Weights of a small GPT-style language model, trained from scratch on English Wikipedia.
Architecture: RMSNorm before each block, rotary positions, no biases in attention or MLP, untied embeddings, normalized queries and keys.
Training: a variant of Muon for these matrices, 803M tokens.
Each number is 50 + 10 x the weight over its row's rms, rounded and kept within 0 to 99. Layers, rows and columns count from 0. The size before them is the row's rms in percent of the matrix's.

# layer 6 MLP down (transposed), 1024x384, rms 0.0873, rows 510-522, columns 0-191
103:53 57 37 53 35 43 61 45 44 49 32 31 55 55 38 44 52 60 50 53 56 43 62 57 44 48 64 44 48 45 56 44 48 48 53 57 59 48 44 52 67 44 41 58 42 59 56 47 61 49 51 48 36 42 51 60 54 38 48 50 59 49 56 50 28 70 39 42 44 63 47 59 49 71 39 48 25 53 60 34 48 36 59 52 39 52 54 45 46 48 57 44 60 67 56 48 66 54 44 45 43 48 54 56 50 65 39 64 34 52 57 53 50 49 52 62 53 42 52 45 57 58 63 33 53 42 49 45 35 46 51 54 54 58 30 51 51 44 60 51 46 40 56 48 35 41 54 49 53 60 38 48 47 49 57 56 62 41 51 63 35 48 59 51 53 45 54 42 51 54 48 42 54 61 61 60 73 30 40 25 46 61 52 55 62 52 70 51 44 49 32 50
095:37 46 56 25 62 48 56 44 52 45 45 53 55 45 46 50 75 50 50 50 45 58 40 50 42 38 45 45 40 55 63 50 52 36 65 47 48 47 66 57 57 46 55 45 49 57 32 44 56 59 58 45 51 51 53 49 54 57 69 50 56 41 41 46 57 66 49 61 42 51 50 49 38 63 37 59 52 54 42 55 57 61 68 66 62 49 41 57 40 40 49 32 65 51 41 51 47 53 42 66 40 53 52 38 63 63 54 37 66 58 85 56 64 42 62 47 49 60 61 54 59 42 64 48 46 52 44 36 54 34 66 34 51 54 50 45 52 51 66 46 48 46 56 50 38 38 55 51 60 61 52 67 41 64 78 43 53 28 62 43 38 46 39 22 45 32 58 47 59 63 56 60 55 68 37 38 58 46 34 46 62 66 51 30 39 54 45 57 46 54 45 41
104:47 71 57 40 53 38 55 58 57 45 50 39 58 62 40 65 50 59 46 46 32 48 70 54 62 47 66 56 65 47 51 51 61 31 40 47 52 52 57 29 52 45 59 65 61 54 47 54 46 47 42 55 43 63 56 32 55 58 45 32 61 43 45 55 49 33 44 39 31 55 34 64 47 33 37 39 38 37 44 39 62 77 49 45 54 49 56 43 53 48 64 75 37 48 52 53 45 49 64 31 39 43 47 46 47 56 61 52 55 51 36 46 57 49 54 81 51 42 44 56 59 48 40 50 50 52 68 50 64 52 50 51 39 54 55 54 43 52 45 50 42 47 48 40 52 45 43 48 32 51 61 62 45 67 60 64 51 37 68 45 42 34 35 45 31 25 50 32 54 46 52 59 54 66 56 50 29 46 63 46 65 47 55 65 53 43 61 52 39 55 47 67
100:39 42 53 47 36 43 59 52 58 77 52 50 54 51 73 35 46 51 52 39 58 57 47 52 56 50 58 56 33 64 42 77 58 47 51 65 72 38 35 44 40 58 43 45 47 53 45 48 57 49 58 59 37 39 35 59 58 50 40 48 60 35 24 23 65 56 62 42 60 59 36 49 47 54 59 59 42 63 53 48 50 56 70 50 31 30 52 61 44 45 68 46 58 38 53 63 50 43 41 32 52 41 54 46 37 30 63 57 46 56 46 54 48 31 34 43 56 50 43 47 53 60 54 54 59 47 54 52 49 46 49 58 50 63 38 54 40 41 57 55 39 59 52 42 57 45 36 64 57 50 51 51 59 53 51 36 44 46 52 45 50 67 48 52 66 56 69 52 43 70 54 75 54 37 55 43 43 60 57 38 42 59 44 43 49 54 55 53 44 52 51 39
104:68 76 57 64 61 39 57 53 53 58 57 47 61 49 64 55 54 55 62 39 67 46 48 57 43 58 44 44 46 48 44 56 49 64 50 55 44 46 44 28 48 47 37 37 48 52 42 61 47 61 41 47 55 64 52 52 72 61 41 43 32 70 41 44 42 49 55 49 57 55 44 58 53 61 57 52 58 40 61 25 30 51 43 44 56 55 50 20 47 43 58 43 47 54 43 35 65 38 58 53 61 39 62 49 39 25 57 36 35 56 51 39 60 52 54 39 51 58 57 39 46 69 48 42 47 53 46 41 47 53 62 67 63 69 43 43 47 56 53 63 55 51 41 52 66 37 60 42 51 32 54 40 36 51 48 53 46 55 56 50 53 54 59 58 57 43 30 54 44 58 48 44 61 48 47 36 32 48 48 54 59 58 45 59 34 50 49 41 38 58 51 41
102:58 49 45 57 53 64 55 37 63 47 53 44 60 56 54 35 58 65 47 50 52 40 42 50 68 41 67 41 33 49 52 59 54 63 38 52 63 39 41 42 70 53 42 46 27 47 37 33 52 76 38 35 50 50 44 64 52 47 52 58 49 42 56 38 53 61 59 57 40 33 47 23 54 51 49 50 61 48 41 56 53 35 39 46 53 46 47 33 42 39 54 65 35 57 40 56 49 68 59 48 33 41 53 52 64 40 50 63 52 68 37 37 52 49 62 42 45 51 50 37 52 47 55 51 32 51 45 44 51 48 57 40 33 36 49 54 39 41 66 40 67 23 39 38 66 40 63 31 46 52 76 59 63 57 37 39 52 38 51 60 57 40 58 58 44 39 58 38 59 62 48 53 62 66 56 46 43 52 63 58 55 31 38 61 49 43 42 42 61 54 43 38
103:46 45 52 40 60 45 40 50 51 32 47 34 63 48 61 47 69 72 47 50 40 56 41 39 56 46 58 55 37 58 53 68 57 51 52 52 48 48 57 46 69 42 42 37 41 45 35 62 46 43 51 58 44 43 69 55 46 52 34 51 52 49 50 38 52 50 58 48 54 43 60 63 45 50 59 37 56 51 61 43 50 55 66 46 38 45 45 67 36 48 52 26 49 59 29 52 58 51 38 32 45 38 42 55 50 44 45 57 39 43 63 56 50 69 55 29 50 46 50 60 48 46 36 51 50 48 29 38 57 48 47 40 58 40 64 55 50 53 60 64 49 60 44 52 66 54 55 38 48 34 52 57 61 51 43 47 57 61 41 65 41 49 53 50 47 56 43 45 45 48 48 50 62 47 36 61 33 57 49 42 40 55 39 65 46 49 46 56 58 40 34 31
098:55 44 59 46 54 38 40 56 44 38 47 58 26 36 47 32 58 73 59 58 39 56 51 68 48 67 35 56 61 61 47 45 65 44 57 48 51 42 45 37 56 39 32 70 70 52 49 46 57 46 52 55 59 57 60 38 49 53 43 55 51 55 62 51 51 33 56 64 62 61 34 49 46 53 36 43 55 43 62 55 45 45 67 42 52 42 51 60 41 23 67 41 58 52 50 46 58 50 59 53 41 48 42 47 51 46 42 43 49 45 55 53 54 48 47 47 57 34 57 48 56 61 49 28 64 71 49 52 49 48 33 54 53 52 45 45 63 42 56 55 65 32 56 58 38 41 50 44 60 43 41 41 52 59 43 47 60 43 57 54 55 52 52 53 42 50 53 35 52 55 61 50 56 41 65 36 35 50 36 54 53 57 44 49 44 51 40 60 30 35 46 53
100:64 41 48 75 61 64 46 47 51 32 54 60 53 63 59 27 50 42 55 54 43 41 82 33 52 53 43 36 41 48 50 46 50 57 41 68 40 57 61 48 51 55 56 57 60 28 52 53 58 50 53 53 44 53 45 51 47 56 44 68 46 55 47 39 50 48 57 47 40 62 60 40 58 32 59 61 57 49 51 48 48 49 62 56 64 54 60 63 45 47 36 53 57 38 64 55 45 40 60 59 43 50 55 48 50 53 59 62 61 43 44 51 55 64 47 62 57 51 53 46 73 37 55 43 51 51 63 33 42 57 52 41 62 58 49 39 53 56 53 53 69 66 65 82 56 46 73 58 53 38 68 60 50 57 53 54 53 59 49 40 55 42 41 52 45 45 53 45 64 48 63 52 50 73 55 36 52 43 57 50 31 55 48 37 46 51 52 57 36 68 51 59
098:48 51 44 57 45 30 70 58 47 49 59 53 62 53 42 44 48 55 44 55 47 52 38 51 48 68 55 49 31 50 56 51 50 49 63 57 78 51 50 36 68 52 44 64 53 46 40 45 54 36 42 57 63 55 52 66 43 40 41 67 65 45 32 54 48 64 37 39 61 47 44 52 59 43 46 61 40 34 53 46 69 51 61 49 43 61 33 68 27 42 53 47 49 51 34 47 59 57 50 56 47 54 48 39 48 48 64 46 45 45 52 44 57 65 38 60 65 44 54 63 14 52 39 49 46 44 46 54 52 62 44 68 57 49 49 58 56 52 58 47 57 44 67 50 50 37 59 62 49 55 50 19 48 47 41 52 37 55 43 39 33 45 44 36 52 65 46 49 52 56 38 49 62 40 38 58 59 42 55 50 56 46 40 48 38 50 55 46 39 58 58 64
099:48 27 50 37 54 70 49 39 58 58 38 65 51 48 32 37 56 50 67 58 48 47 52 46 42 42 56 37 49 52 45 57 62 46 69 63 48 59 59 56 62 49 46 48 79 50 40 34 53 44 48 56 50 41 63 42 59 44 39 51 49 54 34 53 60 57 60 57 60 63 58 33 57 45 54 43 59 35 52 65 54 62 38 54 57 53 64 53 52 55 55 49 64 50 55 47 40 40 36 33 48 55 60 51 46 42 57 30 51 23 47 58 68 51 34 64 52 53 50 43 35 31 42 53 34 72 57 58 43 50 46 62 38 31 37 41 47 58 61 40 44 56 58 52 56 47 33 59 55 42 46 46 63 60 50 55 58 59 32 41 63 61 59 49 52 41 50 32 36 61 64 58 57 58 46 49 52 21 49 42 66 46 34 43 28 60 55 71 47 33 53 57
102:37 57 41 61 74 50 41 40 33 64 68 34 65 47 32 50 48 42 57 54 41 50 50 38 57 58 56 51 58 42 50 47 66 55 55 36 47 40 53 45 41 47 42 68 52 43 46 67 62 60 58 49 55 36 62 62 51 50 60 45 64 56 52 47 34 56 59 36 50 45 42 45 48 51 50 51 53 54 54 70 48 47 68 37 39 38 49 44 62 46 42 46 55 54 64 47 55 42 50 36 45 41 39 61 59 63 52 43 50 53 42 51 39 62 39 42 37 57 41 65 47 48 47 43 56 66 56 75 57 56 55 52 47 51 60 56 57 48 55 61 41 65 48 49 53 48 60 39 50 67 56 64 41 47 49 46 52 44 59 50 53 48 34 57 47 47 43 48 47 46 51 40 48 83 44 47 66 57 66 67 57 61 51 43 55 43 45 37 49 56 50 44
096:43 21 49 54 31 26 49 53 49 48 47 74 48 43 51 54 63 51 49 48 42 39 48 69 43 63 59 51 51 57 46 50 59 41 70 48 34 48 64 38 51 40 48 36 47 42 29 41 44 56 44 62 55 52 60 55 46 53 50 53 47 50 53 54 49 45 35 52 46 36 33 24 45 52 34 51 47 52 48 33 22 30 62 50 77 51 46 59 49 52 49 57 52 57 50 46 58 46 42 58 58 50 35 42 48 44 57 70 60 52 35 41 53 57 44 51 51 57 56 43 53 51 75 63 63 51 68 47 42 28 59 51 66 36 51 47 48 62 52 53 61 34 47 48 43 33 53 50 61 41 55 55 57 56 42 49 56 51 55 59 57 41 45 57 62 45 46 35 34 52 51 32 52 40 46 58 63 40 66 55 39 52 44 49 35 41 76 41 54 43 44 60
# layer 6 MLP gate, 1024x384, rms 0.0937, rows 511-522, columns 0-191
100:45 45 36 37 54 67 54 59 39 50 68 54 52 71 60 61 56 33 34 45 58 59 43 59 41 32 54 53 50 53 41 40 50 33 28 55 44 63 55 32 34 55 32 60 56 57 59 46 52 30 57 60 61 66 40 39 66 55 38 58 40 61 52 56 48 55 40 56 52 53 33 41 54 57 66 41 60 55 48 43 58 54 53 34 54 44 63 58 47 40 39 51 33 21 57 57 72 46 57 52 41 44 51 42 51 49 44 44 39 61 46 50 37 65 57 39 65 42 55 43 52 64 62 53 38 48 67 37 30 52 61 40 52 48 49 59 51 46 48 58 48 50 38 59 54 43 38 55 70 43 39 53 55 46 44 55 58 56 46 44 54 47 48 57 40 47 43 49 61 36 49 39 49 47 60 55 55 44 35 41 39 55 48 56 53 49 58 46 57 54 63 64
104:34 59 57 19 51 42 36 49 55 44 60 56 53 64 36 39 49 58 68 48 35 61 32 60 52 52 47 57 48 47 42 55 51 49 37 34 46 47 42 39 49 49 39 33 44 47 28 67 57 54 38 47 36 65 47 37 69 53 48 56 54 62 43 52 47 47 49 41 56 57 48 51 44 36 63 55 51 48 46 63 52 56 60 43 71 44 47 47 52 43 61 61 41 49 55 49 42 47 44 56 45 51 42 39 47 47 46 54 41 55 47 70 37 34 63 42 56 40 63 61 44 46 56 57 62 57 41 39 27 58 41 68 48 53 42 43 48 47 53 46 45 41 39 52 50 43 57 61 63 58 48 32 41 48 50 59 56 57 64 65 35 57 39 59 32 52 36 39 47 61 68 52 43 60 40 59 39 38 36 56 57 53 49 56 55 36 43 61 36 47 65 55
102:52 48 57 48 65 56 42 47 47 64 44 41 48 37 61 65 45 40 74 38 36 62 42 43 33 45 50 45 45 51 59 64 52 52 48 63 59 38 33 39 53 43 29 57 43 53 43 51 54 56 55 61 46 44 45 44 46 58 48 42 55 53 47 56 56 55 53 25 41 56 59 52 40 37 44 59 63 49 55 58 50 38 52 60 47 44 40 47 39 32 55 26 55 49 35 52 57 50 22 33 31 34 53 49 73 35 57 57 43 59 52 64 51 38 46 46 31 35 44 52 53 71 60 52 33 27 36 64 48 50 34 48 30 63 49 57 64 31 41 46 66 55 50 28 56 51 55 45 59 73 40 50 59 54 46 54 39 43 40 42 49 53 60 63 47 38 50 44 45 56 46 42 39 44 40 45 46 51 38 63 34 48 39 59 60 52 40 64 43 37 38 49
102:39 42 44 44 57 59 60 39 54 67 46 50 34 52 53 51 68 76 28 51 53 43 32 54 43 49 30 46 55 44 44 54 45 44 36 66 39 32 52 62 48 56 54 39 58 32 49 60 42 29 53 50 37 38 73 51 73 40 59 69 33 55 42 60 51 53 42 36 45 60 68 45 44 50 50 44 54 57 14 46 62 43 42 49 42 29 55 35 58 49 57 72 65 60 46 66 45 39 52 34 36 64 68 57 55 65 53 50 58 49 33 55 65 58 54 68 48 60 63 54 48 36 46 38 50 25 48 50 65 46 57 51 46 41 49 65 75 59 48 57 46 39 44 47 58 37 57 48 64 35 50 60 51 58 32 39 42 56 51 49 68 56 69 38 46 38 54 46 61 60 47 55 64 57 48 58 56 36 56 54 37 54 37 47 60 61 42 35 47 59 49 38
104:53 47 47 62 56 54 41 40 43 53 65 51 52 67 29 42 47 36 25 34 48 67 42 38 43 38 45 47 39 49 23 40 53 50 43 57 48 47 34 41 43 51 56 48 48 52 41 64 49 61 47 47 70 50 47 66 55 53 53 54 50 42 43 70 43 37 60 37 47 52 51 76 35 60 53 59 26 65 48 53 62 38 57 46 35 57 60 52 55 47 48 51 58 41 48 48 35 58 34 39 49 45 34 64 27 53 54 54 56 32 59 59 46 48 33 44 41 59 45 34 31 38 54 51 33 51 47 64 30 76 43 46 55 45 48 35 54 69 47 49 39 71 54 56 37 48 39 41 52 52 51 39 54 51 64 57 39 61 44 47 44 64 63 58 62 47 38 61 49 37 37 39 43 49 51 48 25 39 44 42 53 50 54 50 44 57 55 60 61 30 67 48
103:59 56 60 61 35 67 46 57 41 56 65 50 60 57 41 57 48 48 48 50 63 50 61 63 55 42 44 38 45 64 50 56 62 54 45 45 50 63 40 33 49 57 55 57 55 55 58 39 46 68 38 54 42 49 61 62 64 38 82 69 52 31 45 61 55 70 65 40 59 48 54 63 65 48 41 46 49 45 37 62 36 58 40 59 59 50 58 52 49 64 63 63 55 64 63 40 42 38 62 56 73 73 46 53 50 48 56 55 42 40 38 44 38 55 47 49 56 39 45 50 45 54 62 42 56 56 63 49 40 49 44 48 61 60 36 41 49 52 49 50 37 34 56 61 39 52 62 63 34 53 47 63 49 46 52 57 53 58 68 37 52 42 54 55 53 42 58 61 48 53 52 55 37 44 59 40 45 47 60 55 62 62 51 40 50 63 50 39 48 54 68 56
099:51 59 47 47 49 48 50 42 46 51 33 47 55 45 51 51 57 57 51 46 43 49 54 50 53 37 72 43 36 48 57 46 55 47 56 40 42 40 59 48 48 43 47 58 42 48 33 42 30 38 41 49 43 50 47 56 34 36 51 47 32 51 44 69 61 49 49 73 38 46 48 42 39 59 39 49 45 54 70 46 50 34 53 52 61 48 54 49 57 48 53 45 53 37 45 61 39 40 48 50 57 45 55 38 47 29 49 48 51 41 55 54 37 55 49 62 42 69 56 47 35 51 26 49 51 57 44 52 58 53 63 41 58 37 58 42 58 80 64 49 46 37 53 43 58 56 63 45 51 46 54 37 34 52 57 64 52 59 49 41 50 59 44 66 60 67 53 50 50 38 35 54 47 45 67 60 36 52 66 67 45 57 53 42 37 37 55 53 59 42 61 64
100:36 36 50 57 54 55 50 55 58 40 39 54 68 63 55 36 48 56 54 44 37 57 58 52 38 38 51 29 46 44 54 41 49 45 35 45 41 49 42 65 46 42 45 63 53 46 52 54 53 54 59 62 44 54 35 58 61 54 20 63 33 45 49 47 44 40 52 42 55 36 58 44 54 45 55 55 54 51 56 48 49 53 53 58 43 78 56 54 59 51 37 46 43 51 65 46 50 24 59 48 45 64 37 42 62 59 47 39 55 51 40 65 36 54 47 54 55 47 63 42 46 49 42 54 59 56 61 54 52 68 50 35 65 54 62 42 62 31 62 62 41 40 54 65 51 66 42 28 43 72 56 36 26 61 53 47 51 47 51 47 61 35 61 56 42 60 58 51 55 36 51 57 58 42 55 59 62 71 48 41 40 47 55 63 37 36 39 43 55 71 55 42
095:63 50 61 48 63 62 49 46 57 38 60 58 47 65 52 64 52 49 60 27 51 49 46 60 54 54 62 27 48 55 52 36 41 46 61 40 64 38 54 58 66 32 59 56 52 37 51 48 51 47 62 79 33 49 65 54 36 45 45 46 50 43 55 52 49 71 44 73 37 50 66 43 40 45 46 42 45 46 55 50 43 52 71 52 31 50 61 39 40 29 67 53 47 60 33 23 43 40 44 43 46 54 42 38 59 40 61 56 48 56 53 57 33 67 38 42 69 51 67 34 39 63 43 50 53 38 45 45 44 46 52 61 49 42 34 43 80 47 40 61 52 42 56 63 56 46 57 62 59 75 38 45 47 63 39 49 43 61 45 46 61 66 51 44 47 47 50 54 42 49 46 56 53 54 48 46 57 46 47 68 68 50 43 45 28 49 57 62 57 59 49 49
101:51 55 37 64 42 47 43 43 43 50 45 48 53 56 56 46 64 45 49 47 59 62 57 31 41 46 53 39 33 49 46 59 45 42 46 44 45 55 31 42 55 57 41 72 38 64 49 59 46 50 64 37 45 58 32 53 50 46 49 58 67 55 54 44 49 70 48 69 73 42 46 51 53 44 46 52 46 51 62 51 42 44 36 40 55 50 46 33 44 63 52 39 71 65 48 43 37 60 65 42 48 52 47 40 16 64 53 62 68 60 49 44 54 37 35 59 66 38 51 44 55 61 41 47 44 59 53 51 58 52 56 47 63 73 39 41 53 59 46 52 43 38 61 38 43 56 39 56 48 64 27 50 42 56 54 61 41 55 49 45 39 32 57 41 40 56 43 59 53 50 35 48 72 50 49 58 44 59 64 44 62 57 31 67 38 30 45 49 51 59 50 54
106:59 44 44 49 35 67 52 47 30 32 44 63 50 54 69 57 55 60 47 39 40 38 54 51 58 55 52 37 46 42 69 39 51 51 57 49 55 63 44 42 52 42 64 52 51 62 57 50 39 38 40 37 53 62 43 41 48 40 38 52 40 56 38 38 44 44 40 48 52 52 50 63 45 46 64 34 71 31 60 49 54 25 45 50 57 43 64 42 50 40 50 62 66 48 44 56 52 63 43 70 41 50 57 56 57 40 45 62 54 71 45 39 53 50 51 43 55 51 49 44 46 57 68 54 48 40 48 40 53 54 59 57 47 52 26 51 62 40 31 29 45 66 52 49 52 50 48 45 64 38 67 50 52 50 34 47 30 56 44 50 70 53 65 42 50 45 66 58 44 55 31 35 47 76 24 39 53 44 39 44 59 45 37 56 57 64 42 52 42 55 54 37
099:43 76 49 37 48 71 43 40 37 56 45 45 57 34 66 47 54 30 64 56 42 51 47 33 47 35 51 40 42 35 67 45 57 40 33 54 40 66 65 54 46 66 53 62 43 32 53 57 60 45 54 59 47 42 39 51 64 54 43 45 46 34 46 50 64 55 55 58 46 55 35 41 49 59 43 52 39 44 60 55 70 80 34 32 54 60 47 48 49 60 54 65 54 59 53 46 35 49 58 45 53 56 32 69 49 42 43 44 53 59 55 40 50 56 38 50 43 54 37 38 57 60 35 45 49 63 53 35 51 67 33 43 46 68 36 55 44 29 34 53 44 61 63 45 58 60 52 35 32 62 44 73 46 56 49 40 45 38 52 61 44 70 49 63 45 41 58 52 57 67 57 58 49 29 44 48 30 59 48 46 64 40 51 59 53 53 51 58 36 44 49 61
# layer 6 MLP up, 1024x384, rms 0.0949, rows 511-522, columns 0-191
100:30 51 54 61 54 60 42 56 37 67 40 46 61 79 44 46 47 55 47 64 32 44 40 51 70 53 37 38 55 40 66 47 59 53 52 37 43 27 54 59 56 45 47 61 44 36 47 53 57 51 45 64 55 46 42 44 48 39 45 39 57 67 65 61 46 43 43 45 70 60 45 45 59 61 54 61 51 70 42 47 49 57 54 50 50 62 61 47 54 65 39 57 28 48 42 43 47 53 48 30 52 48 40 75 56 28 46 48 73 47 44 64 41 48 37 43 37 62 51 53 55 50 38 34 53 49 51 61 46 53 52 51 44 63 44 55 59 42 50 54 57 64 42 44 70 46 50 55 47 49 49 27 45 40 28 59 38 75 62 54 47 49 47 74 49 47 41 53 37 53 35 48 47 40 64 58 58 47 40 57 32 55 58 49 58 38 49 40 47 49 44 37
106:44 40 47 35 48 61 51 61 57 58 57 51 49 51 59 38 52 49 53 39 48 61 47 53 51 50 55 43 55 50 52 52 67 54 52 61 66 69 46 48 56 26 64 50 29 35 51 48 53 68 58 69 53 45 46 58 51 64 72 69 55 47 50 28 32 45 46 59 49 35 50 58 34 68 56 65 60 51 38 59 52 53 41 44 55 61 51 60 62 25 44 39 56 44 40 53 47 49 55 63 57 45 51 55 49 41 37 48 52 49 51 41 48 44 57 55 44 42 51 57 44 70 72 50 55 59 45 47 57 46 52 44 46 52 54 34 39 57 49 60 55 28 48 51 51 63 74 33 52 64 29 40 68 32 60 53 40 48 34 37 52 58 66 53 50 56 66 59 62 52 42 51 46 47 54 50 57 53 26 58 50 54 48 50 46 42 44 58 56 54 61 53
099:43 57 47 77 39 57 45 58 58 58 58 49 63 52 51 51 49 45 33 34 53 52 51 59 46 61 64 39 35 49 63 47 47 27 30 59 80 50 47 61 54 45 65 51 46 38 48 44 60 49 58 54 44 53 33 73 72 72 32 59 53 58 49 47 68 54 52 44 60 44 52 41 52 40 41 43 44 50 59 65 60 60 46 51 49 63 48 48 37 45 56 31 42 49 50 45 53 48 49 61 59 57 46 57 43 36 42 70 26 62 50 60 52 45 57 44 46 68 69 46 47 47 54 52 45 39 26 38 56 44 37 63 61 61 36 49 46 53 50 44 57 48 44 41 50 66 57 50 49 54 58 54 48 55 68 59 42 57 50 61 55 42 49 55 52 44 51 45 71 35 47 45 43 55 60 42 61 43 47 66 50 46 55 43 44 37 32 49 50 44 54 63
100:33 56 54 47 54 59 53 37 55 53 43 52 50 42 36 45 53 45 51 54 62 55 55 44 33 71 50 54 30 67 62 54 54 45 44 52 61 57 53 54 66 37 45 56 58 53 43 62 37 72 54 48 76 47 31 62 40 66 46 51 55 56 44 45 47 43 48 40 49 52 38 77 51 55 45 49 34 48 44 51 49 50 35 61 41 61 58 63 32 40 47 35 56 52 60 31 51 43 64 35 58 54 46 37 41 64 51 45 71 56 75 56 50 44 52 51 57 51 50 51 65 46 54 62 43 58 60 59 53 41 58 40 56 34 64 43 40 34 49 48 55 50 59 52 55 36 47 69 62 38 31 46 43 52 47 51 49 48 42 40 50 52 43 51 64 61 46 48 46 47 58 44 54 33 60 54 54 55 59 72 46 51 38 40 45 60 62 68 38 56 55 36
101:47 59 48 32 52 50 46 39 42 60 31 21 36 51 44 56 49 30 59 34 72 56 58 47 55 46 55 50 52 26 40 35 44 45 44 47 52 43 47 39 42 53 44 55 52 62 60 48 48 36 57 48 36 49 57 57 47 59 47 45 45 55 47 50 35 27 41 61 55 70 64 45 57 46 63 43 47 48 58 57 45 51 66 42 62 54 46 35 39 50 52 40 43 40 67 38 42 46 41 73 69 47 46 67 57 26 37 22 40 59 50 60 35 59 51 56 63 44 67 62 31 56 56 58 57 50 42 46 42 51 53 54 41 57 55 56 47 69 39 73 36 50 61 44 37 59 77 57 64 52 55 38 57 44 67 49 41 40 46 48 51 48 39 49 49 56 41 47 76 34 53 66 53 48 40 39 53 46 56 52 43 53 47 43 49 52 52 50 43 56 53 49
102:66 69 31 49 53 63 47 50 58 46 59 42 54 55 46 43 45 57 34 49 51 43 52 57 59 38 53 48 60 59 48 52 58 34 31 62 63 42 46 54 46 45 62 55 56 74 47 39 50 74 61 59 55 40 57 43 47 42 46 32 52 40 43 58 51 45 52 44 37 61 31 56 61 52 52 42 38 49 37 54 49 68 53 71 34 49 62 55 50 36 67 46 53 68 54 57 56 69 25 59 57 54 46 50 52 40 52 71 41 46 51 47 47 54 43 56 57 50 55 44 38 34 54 68 47 58 63 68 44 56 53 47 50 48 57 58 42 34 61 46 54 49 64 57 63 56 56 34 27 40 55 45 44 41 65 49 54 39 52 50 44 61 60 55 50 51 48 64 54 44 58 58 27 55 60 33 54 48 62 36 45 55 68 56 47 51 38 47 66 57 65 53
100:29 40 44 55 56 58 35 45 56 28 47 66 50 52 44 46 53 59 63 45 60 72 35 51 55 59 34 66 51 70 60 60 57 36 51 41 45 49 40 58 51 41 46 57 44 67 45 43 45 48 53 42 35 38 62 53 67 57 54 46 61 51 56 47 48 30 46 49 61 64 63 49 66 55 34 35 55 52 47 63 42 47 56 35 62 54 51 63 50 57 49 55 54 48 66 58 60 52 42 54 48 59 54 47 43 60 61 47 60 46 62 41 53 59 49 58 64 58 37 55 51 49 71 22 41 24 48 52 39 40 48 47 56 44 42 60 58 35 53 59 59 48 48 56 32 38 62 43 49 58 40 55 51 60 44 59 47 41 43 54 39 63 49 50 32 47 41 50 33 44 59 56 52 40 52 56 63 61 54 56 57 55 30 20 55 41 39 62 25 51 45 45
101:60 40 41 45 64 38 41 48 44 43 58 47 45 41 56 68 45 63 57 39 48 49 55 42 34 49 49 46 40 62 55 54 51 56 59 56 63 86 47 80 19 38 46 49 47 51 40 59 46 64 69 52 60 32 38 51 54 66 44 38 59 52 27 55 60 39 47 52 60 52 58 45 42 52 60 57 55 63 40 43 46 53 64 52 55 56 36 45 49 74 52 41 45 42 46 58 61 38 62 40 52 45 53 35 39 47 49 45 54 41 45 47 58 35 50 37 63 52 56 53 30 59 51 52 36 48 43 55 51 30 44 51 38 54 62 59 53 44 61 53 48 46 64 60 60 65 45 56 47 57 53 45 56 42 47 45 55 55 50 52 73 65 28 68 46 44 39 43 53 66 56 28 55 43 49 47 71 49 39 66 57 46 62 42 35 53 32 43 62 54 69 61
097:61 41 41 44 66 51 72 56 46 58 39 55 47 63 52 60 57 49 57 57 27 57 57 50 46 65 42 35 58 56 66 35 50 56 55 47 49 45 45 64 56 35 24 53 56 42 42 53 53 61 44 40 67 56 54 42 38 50 64 54 57 43 44 33 38 59 36 51 60 57 67 57 57 63 34 49 40 32 43 44 53 47 45 44 42 54 29 54 54 46 57 45 48 47 38 42 50 38 52 56 53 54 58 43 51 46 50 47 37 45 53 66 45 69 35 59 52 55 46 39 35 64 47 30 47 51 24 64 61 58 47 54 64 66 49 40 42 57 59 65 46 57 51 64 47 56 44 61 55 53 53 41 40 45 38 50 36 44 41 33 41 56 64 52 61 52 50 40 41 76 35 49 59 47 41 51 65 36 47 62 53 51 48 39 46 58 47 62 37 31 49 85
099:55 52 39 68 55 43 49 58 68 48 42 52 43 54 46 41 42 64 42 41 53 55 35 61 65 41 39 66 74 56 64 47 58 39 51 33 29 33 56 39 44 43 45 54 30 43 46 54 29 57 48 57 41 46 43 43 28 51 54 45 62 52 46 46 48 36 58 57 41 51 54 44 63 56 68 46 44 51 57 48 72 42 50 57 44 40 48 57 49 60 62 56 34 45 65 58 70 47 60 56 37 53 45 65 76 61 39 44 68 46 41 48 49 60 73 39 47 50 54 61 57 55 53 50 58 32 61 24 35 38 48 66 76 37 57 65 50 66 46 59 47 45 48 55 48 42 56 49 44 59 59 34 56 53 56 43 60 48 68 58 56 44 36 37 54 48 68 27 18 36 52 69 40 35 49 57 37 51 46 49 54 56 66 61 51 52 46 67 48 57 51 58
104:43 57 53 43 59 39 47 44 42 31 41 44 54 80 50 49 42 54 46 59 39 48 44 58 73 38 59 35 64 42 59 69 60 51 34 48 38 61 66 46 65 41 44 60 58 40 35 28 44 40 54 50 45 49 42 74 53 75 36 50 57 47 41 40 39 55 56 34 52 58 42 46 71 46 40 54 78 43 41 55 57 60 33 69 39 58 60 63 27 63 47 45 61 46 60 58 54 47 75 46 40 48 50 68 63 38 49 50 46 42 40 51 39 60 42 40 30 32 39 58 63 58 44 43 52 53 32 51 48 53 58 51 48 45 57 56 33 37 51 62 49 60 33 39 46 45 50 47 32 51 46 42 58 52 42 24 49 41 37 47 61 43 49 59 71 47 44 68 41 63 37 45 40 61 49 71 54 61 45 59 61 49 44 51 62 39 56 55 78 41 68 55
097:43 58 66 64 53 69 64 58 33 62 47 61 35 39 50 56 65 49 55 48 57 53 23 32 38 47 31 44 40 49 42 49 42 45 53 54 42 41 60 32 42 49 48 58 48 64 28 59 45 41 65 40 40 36 33 45 52 52 72 53 47 52 28 54 42 41 72 53 56 47 67 53 48 49 46 39 57 59 58 57 73 45 51 51 42 49 69 33 45 55 55 42 53 40 47 41 55 55 57 44 53 45 58 44 54 49 53 43 42 60 40 50 66 33 43 48 50 44 65 51 52 42 64 40 42 44 32 41 48 56 57 50 51 31 39 47 39 45 34 52 46 46 51 58 57 67 30 50 52 45 71 52 44 64 64 50 48 63 53 52 47 48 43 42 53 45 45 55 62 42 52 48 56 51 40 68 55 52 41 62 51 57 50 49 49 52 54 51 51 62 50 27